{
  "num_attention_heads": 12,
  "qk_norm": false,
  "attn_scale": 0.125,
  "max_seq_len": 1024,
  "train_tokens": 1936000000,
  "max_steps": 14188
}
Each number is 128 + 24 x the weight over its row's rms, rounded and kept within 0 to 255. Layers, rows and columns count from 0. Numbers have three digits each. The size before them is the row's rms in percent of the matrix's.

# layer 5 MLP up, 3072x768, rms 0.0986, rows 2815-2864, columns 576-639
101:133156125119113120138122130135143123171091160096119163194114071075107137139127104153088069120126136083077156122119109150124098124124108139183131145128136132116111154203112142148098144131153090
090:122117097127100130140119086116128126133119125148138130147115128106147125134117120099177084130135120179157096108136097142117124137114165136082158143159087116090106128103112158114101191112128154
094:103144125174129117096163106146127136180129145141139104112126104142123100140148163160095145151131120123151086106153095097140155134094099175107158128139120147113158101123088118159147183139141162
099:100135142187118137132110127116141125118127095132143171082125114111114129129100134083102107114184140137134155152150147166133133111138139099177137094117140145090204153115129161131106124117111118
097:110102114139108127114131159133104102143147137126135113081124146117122121170113162057089124147172127145107131138139147107147114109126094109114165121128171115114104141107137056131131127094077108
101:129117155092171148114110091106100179085121125132084140117138121116155166102149099104134080120127125161148111125150117124114140105114112180142160118141152136148115119102150133128122124104136171
099:122140140141132089123164134109111152108157110129168105139128117172143133082146112116146131154111120135135149081120088099104140169146128164119174116082130106138129133131096131115126095129067134
107:121137138122135157128125074123140117096134082138131114145121109098130122132128158144130130099116167151126158154117134109120154152113133123135142164176116131137131124117115120134093177149133134
094:160114145169113129076135101066133147167122123171172101103120129104097147154120103119066129152146116128117155109150138148177102127134121125119108122152144171132148109113152097098134130174134125
085:157100116110156129124148119097170122121060099133142144155079128133104123061115152135110119124137130132117102143115119140122095123140134166099121124129150120117132147118164133100137115148100175
088:083166179154155092123124156128172091134122138152129080184126130123141111164121166104158130114108121103111116083119154098101088135166153104145101088129144089155154094102113151118125100134107106
089:090166156150127125123118114098138149149110095137152133141134118120168147164136112147142104157114118141148115132128157122118133078114151074117106120137088143123131087099120163071170077118156173
095:118147109099075152116116164126137141153140135108099153145145110134177153138148095152131139114131139133145122098197117159118147154106105126143156156179170107125146125176131165160128190099120149
092:122138162145122098173153073101082128157137092131189133122160148123096112112111142112108162134129167165153097104145113095103117121118107103150098120150129092104107114119139118151118143142123106
096:155139111126108171139128080142133174136125149091164144129097111145144118125139136165106132146124143148090149152121066120125148140137146103161126177136121116203123088046146129116085103112090146
089:153114132092105124171114137141152126144114123178158100088172114130099137133150145100126135129118130082122122141141159131179096099145121089122151144139141163158135127128160116085143102151095112
102:115134126130150133151106139125107122100068149153082105131099093156113132128165104137099167147115131120110115115134131119099131126126109170150100138136115084114149161146093123127107140136128118
098:100147075140121099139157108123088110161083126123113132119133098135155122096149135112104153122120124099130154077130138116121202165111125108137133127141087151122072130152151146085109100188114162
100:110124140135107090084093148135137114114171119129142134127146122148144133158113132091110126120157125115109110127135102099116162116091156081174088110125153143162158138137115114140162125114127117
103:150109117162117179118146093135119108141109077143171157149131103121126142154109159159144105115154135102140129102112110139122198119174105117151153156102141095132136139179146164151113122156126153
098:107136093097119112108111106141156182150096108108100143174130141122138153167116137133126192143074159157153136141139093089082177115104171087140113115177106126185124161122138143143084126136086154
103:092102111139106104127113084094147094146121099126132160159117129093104135133118116129123149087090151094105095192175115120175142109136097122127149113132143134126104089165143128125109105104126195
098:083137118149110097147142144143105135132102145165112098141151120135166130140119098104109106109130171146163169134115133152134130151158095157081123113043095137125115140176132166127138135146132120
104:118095141106140106066130147116121147121143137148115130130185107134140141164130160151122143158095130125152157113126127125125138120157175118115121112125115151149135114128162106118131141116112104
086:112133147166081160142133093107144167139156148158135131116119108113109155117142124115138086125141115159093127128134159150146134108136123131091111165096102166090163080092194159148175110097114089
094:104107178115122139115147098122116146166098098154130100147141122136143124141131122152162109130133126160086139125114105168110178142126146107147151136164109140136081119091112103135162099099111145
108:137120116139107137065147133151105168118120080102133120129111161134128135130113174189117124144150143136128133118135124131145132112108150145130100135192124117130100141164125099118132146139126127
095:129113153103089151123133157123107115127090147159154113143124134121088128154129163138141165101134118111159162112124143130127155133149165143108096169123111083134095143148137102105154158109094133
092:131093109151117145082148147135109131142134138100166116146084137064080092163114142125121147119064112126144135147090128173140111161158112139121119142118094106141139142111156132145123098146086156
093:150076131135162101115106073112112122138112110114143089162145126168121154142078124118117174187121142156126147101132088099135121125097119156097121127133122131152112164157128140147136190106121114
105:160147168114136148178133133139132161120149077149107140132148104120117138114146095137109079114141114145165176109147142106184108154130112112147089165108150117127129118173127107132103133140173127
105:093150139167119159110136121116150180145168129121136114131129141152086110109130083128129089093165159135167114161162121085120130113166120129148114133139131112115125117082076132141136156147158155
131:070115129119147135124126150151135108133116118116109150116082136123132151191096135172148131149122148117130117138145142115155125132155146145104096130147179099125124131102093154083120156129110113
110:081125133159157109141151171125131104149124153143104074095127138110144131124118112076103123165149155110139138123166135141114111077088123148146116126136135136114146118132085135102099155126155123
092:111145083104153147152124152107174131154127100141109126087168128132137118133143107114114155166138123132182147128120133183127115131114104088170114095158135144097120143183153148139167132106116156
104:128167101098180135123095142155154091092152072119124148126109126144115117106105126079119154131119133118126149133151159131165094153144158092115148108194146083139148133106099086101118085137127124
096:124140096156134110165113135124134159159138148118086163134122143092085147104120113127110159142106194114154178097106130104138120117129119112148132103138103129119115163142131118120150157166113124
100:142142146158121140099123168083143134134124132115070161119140109162132127141106136166103077197149092169090144124136111129120124120134131095108145116151121110125135097161156160173103113127125131
094:112173111120102121164091136121113148163100136082128131108122124123115152085150151096132153143124142166212122133113127142152152151142115120175110097098139124137109149157117170131092127128125146
093:122145100152156116112134179142176115155110176134137114136139114149133174126141108124146126131121128132139127128112188087208130184107131146121124119191105147080112116102164110140142109169117121
103:107126125150155149143125116119081123154134117130131117122119120156135166116144112112179154150139092131136164140127095106168159120137094114186158159122106147121142168113145131117160114136142091
102:120160144155142121143097134135122128143092099128121132143133145116140145170174134129136168141148122113126078124132105125131135146128088145162183120127174137129137123151082143117144134156132123
103:165139187119087143163130149103117086110121145139129128108149084110138089105144131135107124104121102147145165141113164124102110159132104160124114152160070120111111134112081101084110109119105148
102:095160140120145141133134133087109138151117126151126116151153156098144158135140163146154152118157148126131175169119133083105098108164140105107128115145166111163097159133116140110100138109089130
101:151076168103106131120115121137174170137096105115137107142188136140118123157150162126119098105162088144126130136128184145159116111123107161146170092126152134123108147129140112126116121122151081
092:096141141095142141126169144139096129151136178097146100139146086113140122164147126152110119115129145137132161135101146118102120147154159122113156142098147166170149136129109115129153144148094167
097:127154099123142155119114148103133163106107143136150131168122136111158102163131186115158173080140173117054162151127116102114113149164125110135086091112113137127145131184088100114092143094176137
099:108148143124098107136158118084137108112072113084140137171134090106098155161136137098176102124141144159118153168129121154142135091108116142112155151102152172119112134108099105132110127152161123
094:131130138111142085084165136155095138145127140130130127136148093141129174120134131103146152131158150114115099101110147143137144153089106117117139126159130161110104100115155087138138090160151153
095:166114136167144126123132162187098127110166117140135102129147127092172154113153115129149114131109134112117127100144148113122165126133098136125128164111140082115109145099144127135135146147135147
# layer 5 MLP down (transposed), 3072x768, rms 0.164, rows 2815-2864, columns 576-639
097:132125139150117068104120102128123145093096104136130131108135091151144153134120109117144141156096156131145099110125130091135120122118113112077133108137183071119143114125143173151142131122142142
092:136132110080127094161134121091143148133166096147155109084109107114141093121117144132105153135131122154116150097117097181107140142141132127140156110104123160138134108119119070099126120111145076
094:125088110124120093120120105101130139119063131170118101101148097124128125158118119157130151130158084149130151091138120100139139152166164111144117133100110163127141152161140138154127155153184117
096:143146131129126161144118141120132111146151150115099106129129135129125096163135149135140130086080134143106096125148163132155117121122095085084134101106122128106073155091115110134160129189106157
105:113137142175123129127140125167152129153156116134129127097094136102139116099165145103121156104140113146152125129097128162141176133134152120106147152146126090091155128124116054125159130139126167
102:121127135109155120107143110150102164124147110158153104154104116151165136149122106103161109127107124144139111131106137107148117102109159097157184126133151142087120095108142122138114099135142147
095:107119136153139135135121119128117154179128135155139122147166111104155130113124162124107116177150129148120104177126086147123151144154166148133170139110148145157116144159100134128110127160135113
109:169135194104126148125153191111136158113169122099127181106115128114152125113151131152128119132135133131156120131132179091122137114126152120165126149122140187165137125126142139113159157118131120
094:155120149136125129136141098130134175150105159116105114160140142157132115136091092160123148101123126119130157131119151150140103119140126128161172140142153171155150124141113157120129136135158133
087:097123147138125167145126130139127138162122109105138130095153127099177156139139110134104166118170167103140118112105143172138154107142153107189155124111133195105112122123147081130173152152108114
091:137189098138157134143108136152137143132129164103049169082094133104137124134161161131107137124108157121185091103110166107162142141138171122136129106094169188127134135107101114120160101143131111
083:114110137132129143107144176202153166111148117092105153128169134105117197114131161119133177154145146153136118182127132108165141144110160118142133145171144150090145096168094128149123121155141121
093:139108132150150149143165133094149142139145135127100159123167159133085079131103109147113123100138113150092126130156101127122106130171120152111131135103134084166177146083119079079095144135131142
090:136146123114149124083130179143108142152100140133153102156133140126145106169137089068131148113152129132167149096123181128089096079091142098107170078114113138087120125119128132152150101106125125
093:124158114149100142151107098124129136103146089137159088106173146144100144211148143162150127132131157111104077099123028145103145149134138137144110157131148117146109114149134140098108140108141128
087:130122158134168166097129166137134159120144117138177136098131144142117124141122145156135143143103158149132113134151109085117161108138167148176148102154091140147161159148134122091193120125158109
099:109154136157135094126137116106105124113106103139102157126127130128114182164174146151104156139103164105127118127101145157125125147123129138104131170139124096100103115138110186149139117135094149
090:175147162171112125121131149162132146128157148133133127112132136093115115133134142114179140132122097121117111134130104091176115148180111147093088120152097106128127138142107120158118172111102161
102:162120131063129128134114095118136125173093130089107134147140149129144131117146127095141103154119122120158153114127096124130156121142112098165136090130118126146119186146143177126124161145131110
103:138094122161152155115192100151138152130140106164144100140137092112113140147143125107128092142131145147115159122104143117107123128117090147145173138126171143124123112128130156161117138165088137
099:131173081108124095126122125159166127116150123098094174125146153139156150112125107158134114147107146149122091136136152101095112154159095114122165152129103109108152136142148135114131121125094129
113:135139141154128112139115126180168161155135106128094136147150097098173153133128131135175128159168120110173132066126083132120151092117125134095097126138150143180132129110136092096141159145155133
098:101124159143146131111108145155138099144169118125134118159134075096121127142099130141113118121131163133145147161082155130122124115135133147088131157101136115133139151117131083115152147128104197
103:148142122145126128130093165219082113112111144131113097113131156090100134125130112154151164164116109099141119140122151172137132174149196145159169135144142110166147128123162136139157139095147148
085:121098125093118133164128130122130094143098131141077128145110134140114098119083097146156125086155142129126121163173148138113139104113144125150148121133164128120172145134107145087127108101125113
088:144133139153093105147144159150151115163149132079151106169141163145157079155102150149084148160147124101128126137165110165143098128128133111111142137124157087104169158132084079135127107151119151
110:138103120129139081094132108178116118121148140109116133137074120132116106101114155109159158126118143176121168119121171118114152118134184164133125152132177106158120139140147152132105117137114130
095:078139200152107123141151127114142113110103120107136144111106127125098158133116115168094126151122108105133092150116130197127117102113162165126131115110134094132116110116114097131100096119131154
097:122115140166110145140134181131162160125121143102155133139161091097161114112154133131157150111132150141132133118131171156075133138138098137117172080181115124130119134107077132135101161122136124
091:134134107127119162109126103121150164135105166127125119145096127127121141112105181121118173072171131175130120165101116147130171122105124095198136146152083086166092142098146104065115129157184112
105:119179115171146135106114111132108114124113094126123110153132091112136174125125094111143141152120112113115091120126120106149169093149118134107114141105143144134100134170079163119159137141133144
106:132128140175097141145120158125184151123125164139130156125127157134146135111115111095170143159112095138154061135131147120149126099120121161129135088128133166133115154108116114119177142159162145
127:109135138089128188123115157120179110123168091141110137127096177156137164175156115184172085100103131134088084157125162104101130101161139114101125107094181113150116119099137141125114128113127129
095:109149110147134139090105167146146178143155136136111133182142136090149164171110117137136132118133126189133123162111094118121122139108156161140157151134123098122184141145121157122117145114159130
096:106126168100116144091118150139119142097149137167157129091174121126132131139088153082102142159134177153108117117093137121149124109119143138136154204165098075117154133178157098111164149120112156
097:082081131151126127104127108121114146105113156122139104099131112130146106124129129121121144109134137111123155107164118134165122151109117117108138109082174172120120151116110153104114145148102148
101:126074143157130158131157129165155104121141118143129132107150108132191090158122138088129150089139120142135169116095160113131122087119126110113153114120146144175134148086096131125116104062108072
091:151183143101137147124132160145092103143118143111141131129109129176098129101148104084067112152129146121148139122106126125151135130127145088131155139103121127115145127113092112150097101106099117
087:104140148136142104096131147108164125093114110169115092160111174131141143121085060117122164121123146144104181120166159141114130137100100106120145152091126168123127120088108158126112131120094156
105:109111164126150159109086125111108146126122154118160137136123131160066118131139110128145120143152091103085141100084173125118133136149093135131119137096129150162125141124148087088151125103112135
106:099135108143116103143144120108142121109179131153073131145151115136159135142125118143125112147114116153112121116089104129112132120187124116137146127055117090135098101114129170066117111145137141
102:132137133142139105136128106097148161115096157134146136158108148138123127169126104132100146148158136126153115135116138128133124128122129161107116125113142111084121157126151104131125148116146166
101:088109166137123145123161155140132142135146117114125100155151099117098183111188128150089111138136146120101108140110159106135110143135097106095098119108146123140111141116130114086134110131122125
095:137113110144092098148142164156135122116109178128138115169126156149118167135142082148180158150145119178112125132108141126126191138127129089139136108094112115156146094125117133144157103114111109
103:165146138137169091120125120079133095122156140153100140107106118174107095152127136142172143114160122173171118130100094139165128169108113168141119114178109126088135111136121130110095125099125174
093:139164153100123119150076124131122122120145127122077145137128151121120138102135141129140139076175141120172145108170123105154159140105074153145119082165140187121191109121158099132105123153111148
113:151138137093107166140159153128071149094168125104146178157120134129120102149124095124156140096168135164103132179104140107106146108134140085149121121133138121152132179139099145086103170118144122
100:129112161124123112101154099110134139117146135078120110156167128115126142104119145110155144099090154132166120132109099144164167170074131150130102116144126148110129140098101140152124119113180126
104:171123125152140118140103119094133135074098147124099148093095133147134105100090108148126130115113096136121103128142111094123128116128102141108144117106117122109066099129106137075073125128091145
094:182096101124183169150125110127106119113139114175149195126098114098140127147139160113060087118143131132159116130139127109119160113121138147108111141137126157113090129103110166096123144114122108